Each number is 200 + 20 x the weight over its row's rms, rounded and kept within 0 to 999. Layers, rows and columns count from 0. The size before them is the row's rms in percent of the matrix's.

# v: layer 3 attention value, 256x256, rms 0.135, rows 176-191, columns 0-127
# o: layer 3 attention output (transposed), 256x256, rms 0.121, rows 176-191, columns 0-127
# q: layer 3 attention query, 256x256, rms 0.162, rows 192-202, columns 0-127
# k: layer 3 attention key, 256x256, rms 0.156, rows 192-202, columns 0-127
v176,099,184,212,182,228,193,187,198,189,228,176,225,226,181,162,173,214,212,177,220,232,198,213,212,196,196,233,179,175,220,237,200,195,226,195,229,185,202,180,194,176,187,188,175,201,174,184,251,212,201,170,182,194,207,192,194,199,193,192,180,220,186,208,190,212,218,237,216,202,198,177,182,173,227,199,216,216,192,180,173,220,222,175,189,227,147,183,179,236,155,206,199,184,177,228,195,203,224,190,190,193,235,185,207,231,207,185,222,211,205,187,205,189,190,192,187,204,201,208,194,182,207,185,173,193,204,210,212,212
o176,100,223,177,183,196,208,210,214,195,181,211,182,170,191,193,220,172,225,194,162,187,205,205,204,216,197,139,197,189,203,205,219,204,176,197,175,194,219,203,196,181,189,213,201,213,201,230,173,210,207,210,181,226,246,218,231,176,197,157,224,156,204,198,205,202,167,198,201,177,167,199,177,193,176,205,170,197,221,234,185,199,202,218,217,220,232,226,252,157,215,214,213,204,202,197,206,200,200,190,188,230,207,197,197,172,197,202,171,193,185,217,217,205,255,191,165,201,203,173,174,216,191,187,205,211,180,212,180,214
v177,100,222,211,208,225,179,239,220,181,207,228,203,178,193,229,174,199,184,225,193,148,202,223,198,194,183,209,220,198,174,196,213,193,176,199,222,195,178,195,196,263,192,201,190,216,186,187,213,240,189,204,229,230,161,187,225,181,205,196,215,185,225,177,216,171,197,209,223,201,168,183,191,220,227,198,188,187,185,184,203,200,215,195,208,207,206,212,180,181,209,233,202,173,224,226,190,142,201,186,163,194,190,209,172,186,180,190,208,212,184,166,193,221,238,214,172,167,212,192,185,216,214,226,199,216,210,161,158,211
o177,097,150,208,214,200,191,192,156,190,191,177,191,211,179,197,195,208,191,169,199,198,217,165,204,217,212,210,186,193,191,204,220,189,192,155,194,209,225,187,199,150,205,220,230,178,209,181,217,168,215,196,191,188,206,243,192,169,197,191,174,212,192,204,225,226,174,183,192,169,242,197,238,179,222,193,197,217,211,204,190,179,214,208,193,183,187,200,180,208,189,156,222,192,200,194,183,236,156,211,211,182,200,217,207,223,204,210,224,209,212,210,239,185,156,208,247,235,196,237,220,217,182,220,194,214,196,212,221,199
v178,119,194,189,230,227,194,213,178,203,196,237,191,208,159,178,218,180,218,151,187,265,171,214,216,188,194,182,206,178,185,185,160,182,217,162,235,225,209,175,172,211,211,190,212,177,179,192,176,192,215,187,170,198,191,215,221,210,214,194,177,210,209,185,195,181,212,185,179,187,209,210,192,186,205,163,225,219,193,205,199,195,242,193,206,217,206,179,213,197,177,191,211,212,193,229,201,207,198,190,215,212,205,223,217,247,209,219,182,234,203,193,204,232,178,213,195,143,202,206,206,175,155,151,180,189,190,209,189,207
o178,107,168,175,201,190,206,203,204,171,186,190,204,179,218,213,233,241,198,242,240,176,225,188,176,195,220,216,190,214,190,171,240,198,194,223,181,176,188,205,229,211,212,203,193,236,217,220,194,181,200,214,221,179,234,190,178,186,199,212,212,214,198,249,205,202,199,215,229,234,214,170,234,196,222,221,154,208,212,198,197,220,163,199,188,198,203,225,188,180,212,186,217,215,208,164,192,213,198,193,184,194,173,167,187,168,179,189,183,181,192,199,198,209,201,186,216,249,198,212,166,231,222,232,172,177,197,228,195,209
v179,100,208,210,175,182,186,228,215,175,207,167,193,227,193,201,201,204,211,185,182,228,224,210,185,185,179,210,267,204,202,206,195,210,229,184,229,204,174,211,195,200,196,205,177,226,200,194,218,217,185,188,185,165,205,186,214,222,213,218,194,195,191,207,171,199,199,231,193,195,187,185,179,233,225,203,191,170,219,200,217,217,223,186,177,208,184,169,214,191,168,157,188,193,203,165,188,212,211,224,205,228,207,175,201,168,201,219,190,166,226,187,226,178,150,234,163,174,183,224,187,203,154,202,226,210,169,171,218,222
o179,097,224,211,215,208,222,166,216,190,186,251,228,203,189,200,211,163,185,200,216,194,209,196,174,219,192,206,170,196,174,166,220,180,207,206,181,206,207,175,198,200,218,184,240,204,184,207,200,171,207,216,193,215,191,197,178,166,167,202,193,174,187,196,212,197,203,189,186,226,251,212,255,174,178,185,176,201,200,193,199,160,190,209,221,198,209,206,204,223,191,224,209,189,204,221,217,146,175,178,144,196,212,185,190,197,189,196,200,247,201,188,194,218,218,181,188,166,192,198,228,199,218,194,179,191,173,242,187,178
v180,107,236,241,194,189,211,210,202,194,204,168,220,183,200,193,200,208,201,208,202,225,183,217,194,202,236,159,191,214,190,187,189,211,221,180,221,211,190,190,195,223,202,182,188,189,159,216,235,192,178,219,184,156,229,176,203,187,209,191,173,208,195,194,181,219,185,237,201,206,247,180,205,167,211,203,209,207,191,227,182,201,233,198,216,200,203,215,218,214,193,203,214,208,200,212,185,170,218,248,204,242,196,209,198,185,201,191,192,223,198,210,166,237,237,177,206,191,194,196,189,182,200,195,173,214,184,183,194,177
o180,102,159,181,214,206,167,153,185,219,198,186,232,184,213,202,191,183,196,185,213,198,225,202,227,202,169,202,190,194,223,215,222,170,147,181,164,179,197,176,214,192,228,231,219,181,234,183,204,223,192,192,202,216,180,205,197,235,165,220,195,217,216,198,202,174,194,160,242,200,155,220,211,196,221,174,190,246,199,241,216,197,208,200,168,207,207,216,219,167,217,204,204,143,195,238,236,219,157,184,208,177,224,183,181,245,194,213,176,201,231,220,208,195,199,216,179,187,158,186,203,226,198,187,203,202,180,214,199,212
v181,101,175,229,220,192,187,218,218,220,198,200,166,205,204,214,205,184,192,227,212,211,191,214,200,226,200,164,213,215,223,197,202,214,206,208,148,211,204,205,194,217,203,191,201,192,204,217,218,227,196,202,191,192,167,183,240,227,200,231,202,224,204,200,177,182,179,162,198,184,233,209,214,194,178,214,200,189,225,218,167,202,204,227,210,184,198,200,210,153,186,208,172,191,177,197,191,188,174,188,209,178,188,148,189,240,196,180,198,207,217,182,217,195,181,162,177,228,200,213,215,211,172,193,200,180,240,213,187,221
o181,098,211,179,208,205,212,180,182,194,232,189,225,186,194,183,202,217,181,165,199,212,210,177,197,158,180,241,180,181,206,218,186,189,199,171,188,173,188,195,205,203,199,198,197,209,188,197,196,178,200,209,209,155,227,179,195,169,180,218,215,186,219,209,189,188,221,202,204,193,173,185,182,186,189,176,217,203,183,157,211,210,167,192,149,208,224,209,201,196,239,181,204,211,227,201,205,233,199,214,201,219,222,203,226,195,220,181,240,209,175,215,165,223,230,232,197,206,169,207,177,179,199,223,156,214,203,184,203,165
v182,096,216,199,182,166,206,158,168,171,169,193,220,233,200,200,182,196,187,231,194,199,200,194,224,202,214,206,210,205,210,202,199,212,188,219,226,215,173,218,209,181,222,192,210,193,173,240,194,196,202,218,184,202,192,197,185,224,212,208,197,201,207,209,211,180,219,193,179,208,179,213,152,183,251,179,192,176,220,234,186,180,211,187,210,186,217,204,195,201,216,204,201,220,221,195,219,189,244,217,187,229,241,238,185,210,219,187,190,187,213,174,161,217,202,230,205,190,229,175,184,210,225,217,177,194,194,216,209,228
o182,093,211,220,230,198,172,188,228,225,201,214,218,165,208,198,239,187,169,222,192,193,192,232,178,206,166,177,222,205,202,185,203,200,214,183,219,183,223,199,172,186,225,194,205,192,224,162,212,241,179,178,222,227,217,188,172,178,168,176,160,194,181,190,216,226,173,191,216,204,178,167,238,191,187,213,182,218,189,184,233,183,203,167,197,184,217,198,193,211,140,207,212,205,186,183,168,198,177,207,219,194,183,190,215,199,162,192,192,227,188,217,209,194,184,182,202,185,170,202,179,189,182,190,202,210,205,176,169,148
v183,107,202,227,195,208,173,215,171,201,186,202,234,225,204,184,214,171,180,214,176,222,252,206,217,217,186,167,186,203,217,169,175,187,202,220,224,230,208,176,188,210,189,187,198,191,203,196,255,190,181,232,178,168,189,189,203,219,197,177,188,201,222,193,210,199,186,201,207,227,196,218,206,203,181,192,209,177,251,220,207,184,164,225,201,212,205,188,179,204,200,184,195,221,201,210,146,245,217,235,192,192,196,199,216,228,199,171,250,168,200,225,187,191,173,204,215,169,177,194,197,235,177,214,192,192,211,209,199,213
o183,108,172,193,169,189,182,173,231,188,186,187,175,205,182,222,222,176,221,206,228,185,169,221,199,201,218,225,181,217,208,196,219,177,196,202,192,178,187,228,186,217,214,188,192,218,223,210,167,186,218,201,232,183,156,198,196,200,207,252,212,218,196,196,217,214,216,217,187,159,225,188,204,219,222,220,207,211,147,177,193,210,188,164,217,194,197,202,193,227,188,236,228,186,207,197,233,158,179,168,203,197,172,200,188,170,176,229,187,185,201,184,233,219,239,204,203,210,195,194,221,184,205,194,209,202,168,186,223,187
v184,105,229,186,206,185,181,223,180,209,181,182,180,201,220,192,196,209,204,224,204,199,170,235,186,176,201,233,210,184,233,194,187,158,188,219,184,216,209,207,200,181,202,198,235,201,206,195,197,198,175,186,191,199,232,192,215,210,203,214,187,201,189,191,209,190,166,209,197,232,191,178,166,215,215,224,173,152,205,169,212,230,205,213,197,208,183,198,188,229,191,241,203,196,254,188,191,218,211,204,214,199,165,193,188,213,202,193,191,199,218,192,214,202,217,186,218,206,156,219,182,178,245,218,207,211,170,205,233,183
o184,104,183,198,201,224,225,184,191,179,203,215,192,223,183,175,190,184,207,216,207,213,216,174,200,236,189,188,162,188,225,194,190,193,231,173,179,195,190,181,215,182,195,211,163,195,206,201,200,206,232,207,225,210,181,199,174,187,190,203,192,217,236,217,210,199,176,201,165,198,219,182,250,184,186,178,201,200,179,238,209,219,222,179,198,199,182,178,188,194,207,163,184,214,185,205,199,195,196,177,199,228,213,192,191,135,217,181,238,182,170,211,183,210,194,178,159,183,198,201,210,217,183,151,191,194,185,211,144,220
v185,112,169,186,170,184,217,215,184,199,213,212,212,189,184,194,200,201,200,191,202,239,241,224,210,191,180,196,235,194,186,181,224,217,212,212,178,192,196,231,200,168,195,196,200,169,191,240,181,203,215,195,201,194,196,203,237,211,226,256,192,189,200,206,208,228,233,185,191,189,201,203,191,214,198,235,222,186,190,189,163,241,207,203,206,221,223,173,194,199,221,183,201,186,211,188,206,199,241,192,234,211,203,208,205,220,247,179,196,190,203,223,183,226,171,262,227,242,202,214,236,210,200,196,175,180,196,196,222,202
o185,101,190,186,239,191,203,208,196,173,202,181,209,211,209,211,206,194,180,260,194,184,172,238,188,201,207,178,190,212,231,261,196,161,204,201,262,217,173,206,187,199,194,215,190,195,207,187,247,196,176,226,211,190,192,160,155,184,202,176,205,201,195,194,188,213,174,207,200,200,179,229,205,198,181,155,191,224,199,204,239,211,162,202,215,190,203,211,207,221,178,215,182,222,207,209,197,194,160,237,180,188,212,163,206,204,201,233,190,212,193,190,215,193,203,172,165,166,199,193,162,168,182,191,223,189,169,169,176,181
v186,102,182,216,210,238,206,199,227,176,196,203,224,179,195,215,177,193,178,214,197,240,190,192,169,185,174,234,205,185,191,197,160,215,188,186,227,193,201,222,237,190,159,203,243,188,198,207,228,182,214,186,197,206,192,225,173,203,213,190,171,219,223,202,207,206,185,194,198,123,189,193,215,229,204,194,197,197,176,203,181,148,195,205,221,221,208,188,227,204,167,187,198,172,209,211,227,218,183,222,208,215,205,208,186,193,194,188,192,177,196,176,202,205,199,210,195,201,232,232,166,208,202,189,247,199,202,196,203,194
o186,101,215,198,193,194,150,194,204,219,203,214,183,218,203,186,206,196,202,168,180,144,214,198,247,202,235,199,201,220,221,206,232,173,188,199,158,204,177,189,199,210,220,196,207,238,185,173,156,200,244,200,207,196,191,203,201,193,210,206,215,178,228,192,188,188,242,208,214,249,252,185,197,202,210,166,188,211,175,194,232,237,190,170,240,192,193,261,197,195,181,218,189,207,214,235,180,214,222,179,199,177,207,217,228,202,216,218,224,206,190,207,197,201,174,166,213,215,163,163,232,211,205,197,210,195,201,207,209,186
v187,105,205,220,199,206,200,200,204,204,186,212,190,218,194,219,175,209,240,212,204,164,196,178,193,193,187,215,172,183,219,231,219,192,212,217,171,232,182,206,190,193,192,198,199,188,185,202,214,179,211,222,175,182,207,188,181,210,221,197,215,171,231,175,191,203,200,208,212,207,209,214,179,166,206,184,182,163,249,204,205,185,242,201,185,220,240,206,177,224,209,221,188,203,199,160,188,224,183,234,191,193,192,152,208,201,202,188,222,192,177,186,204,229,208,182,188,217,223,180,235,175,207,201,183,208,198,220,221,202
o187,098,191,207,220,200,197,174,200,213,186,179,214,193,177,194,236,181,191,225,230,202,177,228,214,210,200,202,223,217,181,203,183,189,202,178,231,158,232,210,201,207,173,179,191,200,194,218,227,216,210,221,229,220,200,178,205,245,168,178,188,216,162,192,263,179,211,174,166,190,208,158,201,221,177,219,208,203,184,177,190,198,223,228,203,202,182,186,183,197,184,208,243,193,191,179,193,176,192,187,157,232,194,240,202,215,182,195,171,194,183,204,181,182,232,212,195,201,179,183,179,204,194,193,183,195,195,198,214,207
v188,111,192,182,204,227,187,218,210,189,185,238,240,181,195,185,194,165,198,237,184,221,201,194,231,229,187,229,162,167,148,210,188,217,184,201,222,192,191,200,135,208,219,224,207,180,195,181,227,171,224,225,210,209,194,169,198,162,236,203,198,168,195,191,183,204,198,215,212,159,190,201,223,238,189,209,193,193,185,235,220,223,181,171,215,213,227,218,214,185,211,197,210,190,218,209,199,223,190,208,193,212,211,187,192,204,201,192,214,198,173,238,221,232,218,216,218,213,202,190,214,217,202,200,213,228,192,201,207,184
o188,104,205,238,193,160,177,181,179,209,187,150,189,218,244,229,207,209,204,175,206,188,200,205,199,171,228,190,222,242,213,244,181,195,224,186,206,229,179,209,216,175,204,188,214,180,226,211,184,225,176,178,200,173,168,239,201,258,187,190,205,240,217,188,216,211,200,186,203,226,210,208,197,175,225,185,223,227,234,187,186,171,225,185,184,208,203,214,206,208,184,228,179,201,176,228,207,203,199,206,175,184,185,231,236,188,204,207,206,201,203,176,190,229,197,189,212,196,229,221,199,202,200,214,213,188,222,224,182,210
v189,101,218,196,215,195,213,202,186,220,209,158,198,192,208,167,191,195,212,187,194,221,200,171,205,162,177,167,175,206,235,189,185,227,187,195,182,229,184,199,192,225,212,216,183,182,181,222,175,173,172,187,199,223,222,195,182,197,226,173,199,215,209,212,210,186,172,210,186,194,218,211,199,174,214,201,199,213,198,206,194,226,196,208,207,196,198,190,203,179,193,194,226,215,199,209,211,183,220,205,208,225,186,220,185,186,187,210,196,163,161,213,216,194,231,171,255,226,224,193,212,142,175,233,213,214,149,235,184,215
o189,098,205,188,197,198,208,185,223,184,221,243,238,205,223,212,205,233,161,224,215,187,167,232,214,225,208,228,189,215,178,207,177,208,212,205,209,208,211,176,225,203,205,190,199,175,194,184,216,209,199,209,212,217,187,204,200,220,196,215,207,204,168,180,201,210,235,186,227,225,195,227,249,221,197,237,191,179,189,213,229,196,194,156,186,216,180,233,202,200,237,233,194,198,205,191,193,197,178,180,215,189,201,216,186,185,209,207,183,199,230,213,194,225,182,210,196,174,199,182,210,247,196,248,190,181,212,198,171,217
v190,098,228,171,206,210,215,201,246,204,182,222,191,222,212,233,223,149,198,220,229,201,227,177,195,222,204,188,208,225,200,219,211,185,158,177,215,203,186,173,211,242,202,201,206,175,189,222,185,204,232,214,232,185,228,218,213,214,180,210,228,212,218,176,199,242,177,183,219,203,155,181,200,231,185,188,230,187,187,228,153,179,191,196,200,206,185,212,195,164,209,200,168,183,207,183,159,203,214,189,216,177,222,159,224,233,180,175,174,211,233,205,211,195,189,237,173,200,200,185,185,236,222,217,203,179,210,221,191,215
o190,097,204,230,199,200,168,228,184,187,226,165,212,193,216,151,190,215,195,215,189,224,184,186,198,184,190,166,205,179,208,187,205,213,209,225,205,225,188,180,208,209,215,173,206,209,190,190,211,181,180,184,172,205,159,208,170,185,204,218,179,215,200,198,207,152,217,213,193,175,228,217,168,175,207,188,193,191,230,181,203,201,200,176,174,190,217,217,204,211,228,188,213,226,219,219,220,194,210,212,190,202,210,208,187,181,238,193,210,180,171,182,244,213,214,186,207,195,223,192,201,167,180,248,224,207,211,178,222,187
v191,110,148,204,202,203,226,203,206,225,174,161,215,216,192,206,194,210,206,174,188,167,180,230,178,189,187,190,192,208,270,204,182,171,192,222,236,213,228,165,178,197,156,197,201,233,189,204,217,198,178,162,169,195,194,199,189,185,219,226,215,199,216,196,213,201,216,182,221,215,197,197,195,206,188,197,180,164,216,224,168,163,172,211,172,215,183,173,181,179,205,189,178,193,193,195,196,224,190,195,216,190,203,198,191,195,197,187,226,203,188,194,199,191,184,194,197,206,205,222,198,212,193,176,194,192,170,211,202,222
o191,112,237,188,164,194,171,214,184,185,203,218,167,195,210,199,177,212,173,219,192,200,191,185,202,227,161,197,232,164,214,183,216,212,222,197,156,191,163,206,238,211,172,192,194,174,187,195,231,218,210,238,197,211,216,186,205,170,194,181,212,210,205,212,212,184,176,192,180,159,195,191,210,192,194,186,202,210,205,179,209,262,204,197,171,173,201,241,189,214,206,216,165,198,189,214,173,203,214,201,215,183,233,175,198,194,218,178,195,198,197,212,216,217,221,224,183,208,200,231,176,185,209,232,219,218,210,220,215,167
q192,086,194,183,178,214,227,204,203,165,204,187,191,190,195,202,198,192,226,211,195,206,137,189,218,207,171,194,156,229,230,178,185,220,192,220,215,246,204,165,213,193,199,201,204,177,200,196,209,231,208,214,196,225,219,217,181,181,189,206,168,195,181,196,200,226,196,173,222,163,179,208,252,217,213,170,172,196,194,187,204,203,198,231,226,196,191,198,175,177,203,225,200,185,189,205,174,206,212,203,218,213,179,180,226,168,194,206,195,167,197,161,172,184,152,203,209,204,203,175,179,197,168,203,210,210,172,166,214,209
k192,083,226,194,220,223,189,199,166,196,218,237,204,205,214,185,192,202,203,176,182,204,198,176,217,230,181,187,166,144,206,217,159,207,203,212,196,196,191,206,188,221,184,204,206,235,203,245,240,198,173,193,201,202,221,174,180,215,225,182,175,181,219,213,216,203,203,190,196,215,189,199,184,228,234,192,153,197,202,249,209,248,173,242,196,199,203,205,176,223,206,197,197,205,225,239,237,195,215,185,191,215,193,203,166,208,208,192,211,158,197,238,205,202,197,184,185,202,210,216,223,173,192,192,233,186,225,175,183,212
q193,087,221,201,210,207,222,215,175,191,224,193,156,177,200,185,190,250,206,191,226,204,179,208,214,159,208,188,184,216,189,186,182,186,207,221,182,202,190,223,211,214,226,205,159,208,208,203,208,154,163,195,179,202,172,186,237,239,188,200,219,235,214,221,192,177,196,200,242,211,230,211,202,189,222,232,162,176,185,199,229,200,155,233,179,191,191,202,245,221,210,172,191,215,224,175,169,222,205,215,172,201,225,201,175,223,231,201,184,207,184,224,183,209,208,204,212,215,200,192,200,225,208,221,215,175,211,201,183,197
k193,089,206,198,183,159,218,204,234,191,226,227,175,237,223,213,202,197,194,186,208,241,186,202,192,183,164,183,211,135,215,204,165,187,173,173,221,213,184,201,185,185,197,211,171,218,221,208,215,205,179,186,226,200,222,182,197,186,237,203,203,190,229,187,203,177,199,195,206,201,224,222,212,182,191,211,187,204,181,187,239,190,217,186,159,182,227,211,182,154,217,179,172,220,212,193,184,185,200,192,177,166,181,215,189,168,155,208,238,185,211,228,183,161,180,210,195,206,193,197,168,190,201,224,194,190,223,188,183,218
q194,093,177,207,213,139,203,179,223,193,205,217,224,216,163,214,212,198,227,190,186,190,176,221,242,208,231,139,224,195,197,199,208,156,199,230,208,173,212,191,187,177,181,210,198,200,211,218,177,198,181,178,186,252,193,187,155,196,239,213,189,219,177,235,228,226,205,188,204,205,229,167,185,167,219,156,197,190,186,195,204,235,191,228,209,202,205,244,218,217,203,199,206,211,189,206,186,181,200,206,190,202,189,176,230,222,228,218,208,201,201,180,217,191,210,204,242,229,196,197,187,194,230,192,236,190,208,220,182,167
k194,092,232,194,197,227,163,208,211,188,181,194,219,194,204,214,186,227,187,183,190,233,237,191,162,182,182,223,222,210,179,199,199,191,153,224,225,199,202,190,195,191,223,196,207,230,212,191,205,198,229,169,222,184,211,171,174,188,229,214,179,209,218,182,225,203,216,195,215,209,208,213,210,195,199,200,228,182,204,200,206,215,167,210,221,179,189,220,190,214,177,222,165,174,223,171,227,193,236,197,208,227,190,218,227,188,220,217,189,216,185,200,218,185,165,184,185,228,207,200,198,183,183,227,218,220,197,182,205,236
q195,079,212,218,226,206,214,180,183,226,199,165,198,196,187,227,192,204,208,208,235,224,204,166,240,169,225,189,204,208,200,259,190,201,186,242,218,199,226,170,178,187,195,198,201,185,211,202,191,184,177,185,214,237,198,185,219,198,167,191,201,214,169,219,222,207,188,182,231,233,227,190,203,222,222,220,195,157,212,215,201,191,199,207,201,188,208,173,227,205,189,157,178,238,212,147,229,225,170,219,199,178,191,198,231,208,209,222,187,183,193,228,187,166,209,207,215,214,201,193,224,177,158,185,186,214,183,205,166,193
k195,084,221,190,193,208,226,199,184,198,211,193,193,228,242,205,158,185,209,184,208,205,216,196,204,174,213,202,234,189,197,197,208,193,187,213,173,160,216,182,194,199,232,182,194,228,190,219,191,233,207,203,209,211,207,193,203,192,244,225,210,232,200,193,221,226,194,164,224,186,196,192,204,203,234,181,206,160,207,183,178,177,171,187,175,199,206,181,205,209,236,207,201,203,221,209,195,193,210,219,189,197,218,205,222,163,192,200,176,198,186,218,179,212,112,182,191,211,213,178,156,176,239,179,199,189,207,199,221,220
q196,090,235,156,168,222,232,192,195,207,150,192,205,192,229,203,236,227,229,186,173,192,152,212,197,244,198,187,220,206,192,213,223,192,143,173,196,200,204,203,183,242,196,194,207,206,216,210,216,209,217,199,209,190,195,162,199,206,199,194,220,197,201,180,195,169,179,197,197,191,228,215,188,189,187,212,173,201,190,208,174,186,208,172,199,201,194,186,229,168,217,197,231,172,198,200,199,186,242,187,202,206,239,202,162,182,191,216,217,216,214,216,185,184,186,178,230,201,201,218,234,212,172,220,205,165,182,173,195,211
k196,095,222,204,198,229,174,196,199,205,201,215,217,212,170,214,203,213,262,244,228,168,200,187,225,245,225,202,201,218,174,198,227,189,179,204,218,167,207,225,215,152,175,177,210,205,172,202,157,201,176,225,209,191,195,207,210,249,216,230,197,219,221,213,191,190,213,236,199,241,204,220,197,218,189,224,241,196,212,212,177,218,207,196,190,225,207,205,195,231,226,213,178,211,226,210,197,220,203,202,204,198,206,190,197,209,175,195,187,203,203,179,183,182,221,180,193,181,194,200,187,204,204,223,237,211,222,219,190,182
q197,088,190,195,177,189,204,220,206,197,199,217,191,178,156,168,194,178,184,183,218,181,159,151,199,167,213,199,210,194,213,171,199,219,194,199,200,218,209,191,205,154,178,179,188,188,172,198,207,211,202,198,208,204,171,226,203,139,236,218,166,177,198,193,212,206,182,200,192,225,196,190,215,244,189,200,227,217,195,207,197,193,201,198,194,192,185,220,184,209,199,222,227,212,173,190,203,180,175,184,197,238,198,207,203,225,180,228,204,224,209,210,209,194,209,227,239,163,199,173,219,206,230,220,235,229,197,218,216,198
k197,082,229,205,187,210,213,197,220,193,176,199,232,206,183,211,172,214,173,221,185,223,209,210,226,198,219,212,222,206,230,240,218,176,224,164,207,174,211,208,187,211,183,205,218,201,195,206,206,178,186,223,188,203,207,176,169,202,203,190,187,198,218,197,186,205,213,167,213,227,218,215,237,184,193,216,235,222,197,222,190,182,155,183,163,181,209,190,216,188,217,213,192,202,211,189,202,164,190,212,194,192,205,177,230,177,143,237,203,188,221,234,215,198,163,203,228,225,206,192,203,208,223,202,190,193,193,203,202,153
q198,090,217,229,195,202,192,218,214,204,204,207,188,196,180,203,165,212,200,174,196,170,204,191,221,207,180,196,165,187,188,192,192,206,187,205,195,232,200,188,226,199,165,190,219,204,191,185,176,179,192,206,204,213,271,199,258,191,206,220,222,225,192,190,195,232,165,259,195,205,212,221,213,208,195,167,202,219,204,235,193,202,189,206,220,207,166,251,196,197,188,229,195,186,210,173,200,223,242,220,184,202,216,223,159,201,205,211,208,248,165,194,183,199,163,195,198,174,206,193,198,207,214,207,186,196,202,257,197,221
k198,090,227,221,170,173,208,206,171,203,220,193,206,238,255,243,182,202,195,190,214,157,200,195,179,229,240,202,196,182,200,218,189,196,198,252,192,197,220,219,192,186,177,198,225,176,198,166,187,198,227,232,223,199,226,194,203,184,191,160,206,180,213,177,191,212,191,195,204,253,193,197,181,171,244,187,193,216,181,208,176,165,201,217,205,188,183,176,212,174,213,186,201,213,178,214,183,218,201,200,244,207,197,178,179,195,208,197,186,168,224,234,220,225,200,229,208,219,203,180,215,234,228,164,189,217,202,209,162,189
q199,085,163,200,172,181,223,195,214,248,190,203,198,202,213,180,208,201,182,189,174,199,169,172,176,195,219,209,211,170,189,211,171,181,172,230,201,231,177,176,222,199,195,220,199,188,211,207,205,213,192,203,230,193,215,198,194,220,179,179,201,213,185,219,191,219,213,146,211,180,221,194,183,209,191,199,202,233,190,227,198,225,241,203,171,201,192,193,189,195,194,182,211,175,218,178,225,217,205,199,190,232,190,199,223,185,222,188,187,257,210,218,207,207,178,207,202,218,185,179,211,213,207,198,227,213,214,174,232,225
k199,090,217,187,209,249,172,211,218,216,180,213,192,196,178,212,197,206,163,194,230,190,191,194,217,185,206,201,217,220,203,206,164,199,214,227,200,214,210,194,175,210,226,197,173,223,199,182,181,209,236,228,211,225,199,181,249,212,228,204,207,229,176,180,168,205,208,195,167,185,172,212,209,177,210,193,237,176,181,193,189,207,243,205,171,221,215,185,176,200,220,210,167,206,181,178,230,171,207,193,196,244,218,179,170,256,202,210,200,229,202,206,198,174,198,190,234,177,160,230,189,207,213,161,181,198,196,191,168,173
q200,086,180,198,215,198,164,199,195,224,219,182,201,133,234,201,195,175,219,189,194,176,215,203,198,211,218,222,234,208,199,210,184,219,201,193,201,184,191,180,176,242,191,206,204,207,208,209,209,239,209,205,191,167,202,195,178,199,165,208,204,181,155,178,186,206,209,191,225,186,192,217,211,187,205,199,193,236,183,181,167,180,182,174,210,214,186,181,205,208,172,210,206,213,218,197,190,233,206,242,243,191,187,186,189,186,186,204,171,214,164,183,215,186,173,176,223,206,182,218,231,216,218,201,217,183,217,175,186,205
k200,089,210,176,229,216,173,201,208,220,194,205,210,193,194,151,166,187,220,165,212,187,202,218,196,192,200,190,158,193,230,190,174,187,214,182,199,217,216,185,215,214,181,183,185,231,211,163,156,203,199,185,195,251,198,178,194,164,209,180,195,218,213,211,212,192,149,191,204,185,175,201,207,197,195,172,186,175,168,176,194,193,216,175,216,181,203,174,221,218,221,196,208,204,206,197,210,193,174,174,252,209,204,190,205,210,178,185,222,190,231,214,187,250,228,190,191,205,177,204,207,195,175,197,215,191,160,200,185,217
q201,081,197,225,212,224,230,190,189,231,211,183,196,195,223,244,211,241,167,211,212,209,168,207,197,199,177,172,178,180,207,243,201,176,227,225,204,176,205,169,187,187,217,230,193,215,179,200,202,174,178,197,211,208,246,187,182,190,147,204,188,202,197,184,199,224,222,216,198,205,179,186,187,210,220,189,200,216,190,203,198,184,217,223,192,162,212,143,187,217,178,195,186,170,230,242,232,180,176,223,180,211,215,208,202,215,188,194,177,180,183,190,184,213,206,221,206,197,170,187,187,192,208,165,186,237,230,174,220,217
k201,089,204,189,163,198,205,190,197,220,204,207,184,175,216,243,184,212,209,199,240,181,184,207,213,232,220,169,201,212,190,181,182,206,228,192,201,182,174,233,173,226,217,187,228,210,182,209,181,223,200,179,172,217,201,185,186,218,213,197,182,182,207,218,183,211,164,207,215,199,234,228,191,199,203,204,194,240,200,209,203,218,187,212,221,220,205,230,187,184,215,198,181,187,198,189,185,213,182,209,237,232,175,193,214,210,217,218,203,227,214,179,205,189,199,202,168,201,200,213,221,210,175,176,188,206,212,171,184,215
q202,089,195,194,175,167,185,200,208,185,184,206,192,184,177,211,171,200,222,198,221,191,204,209,175,201,181,195,227,220,166,173,213,206,199,159,187,230,212,192,198,229,196,191,209,161,220,193,179,172,197,182,193,195,222,175,219,228,198,186,210,219,209,181,190,203,228,208,179,151,216,192,192,192,214,262,209,183,201,229,206,162,199,181,224,200,239,191,180,184,187,188,195,234,204,193,229,196,189,199,228,207,183,142,220,237,222,190,197,184,225,209,178,205,218,191,196,202,203,201,205,201,204,202,209,191,220,235,204,245
k202,083,249,203,202,204,192,223,201,219,214,180,246,202,197,200,206,213,234,199,192,197,189,197,185,193,234,183,169,203,207,177,175,198,181,208,192,184,195,209,171,222,210,218,218,155,186,192,231,159,218,207,183,178,219,227,192,179,212,230,183,179,199,226,203,192,225,204,199,192,172,157,202,176,200,175,204,192,227,209,209,175,185,208,150,171,179,213,215,193,207,174,191,193,223,194,204,191,183,184,199,236,206,211,249,228,211,194,177,202,239,206,217,204,198,203,207,156,195,207,228,202,206,198,213,183,245,202,169,195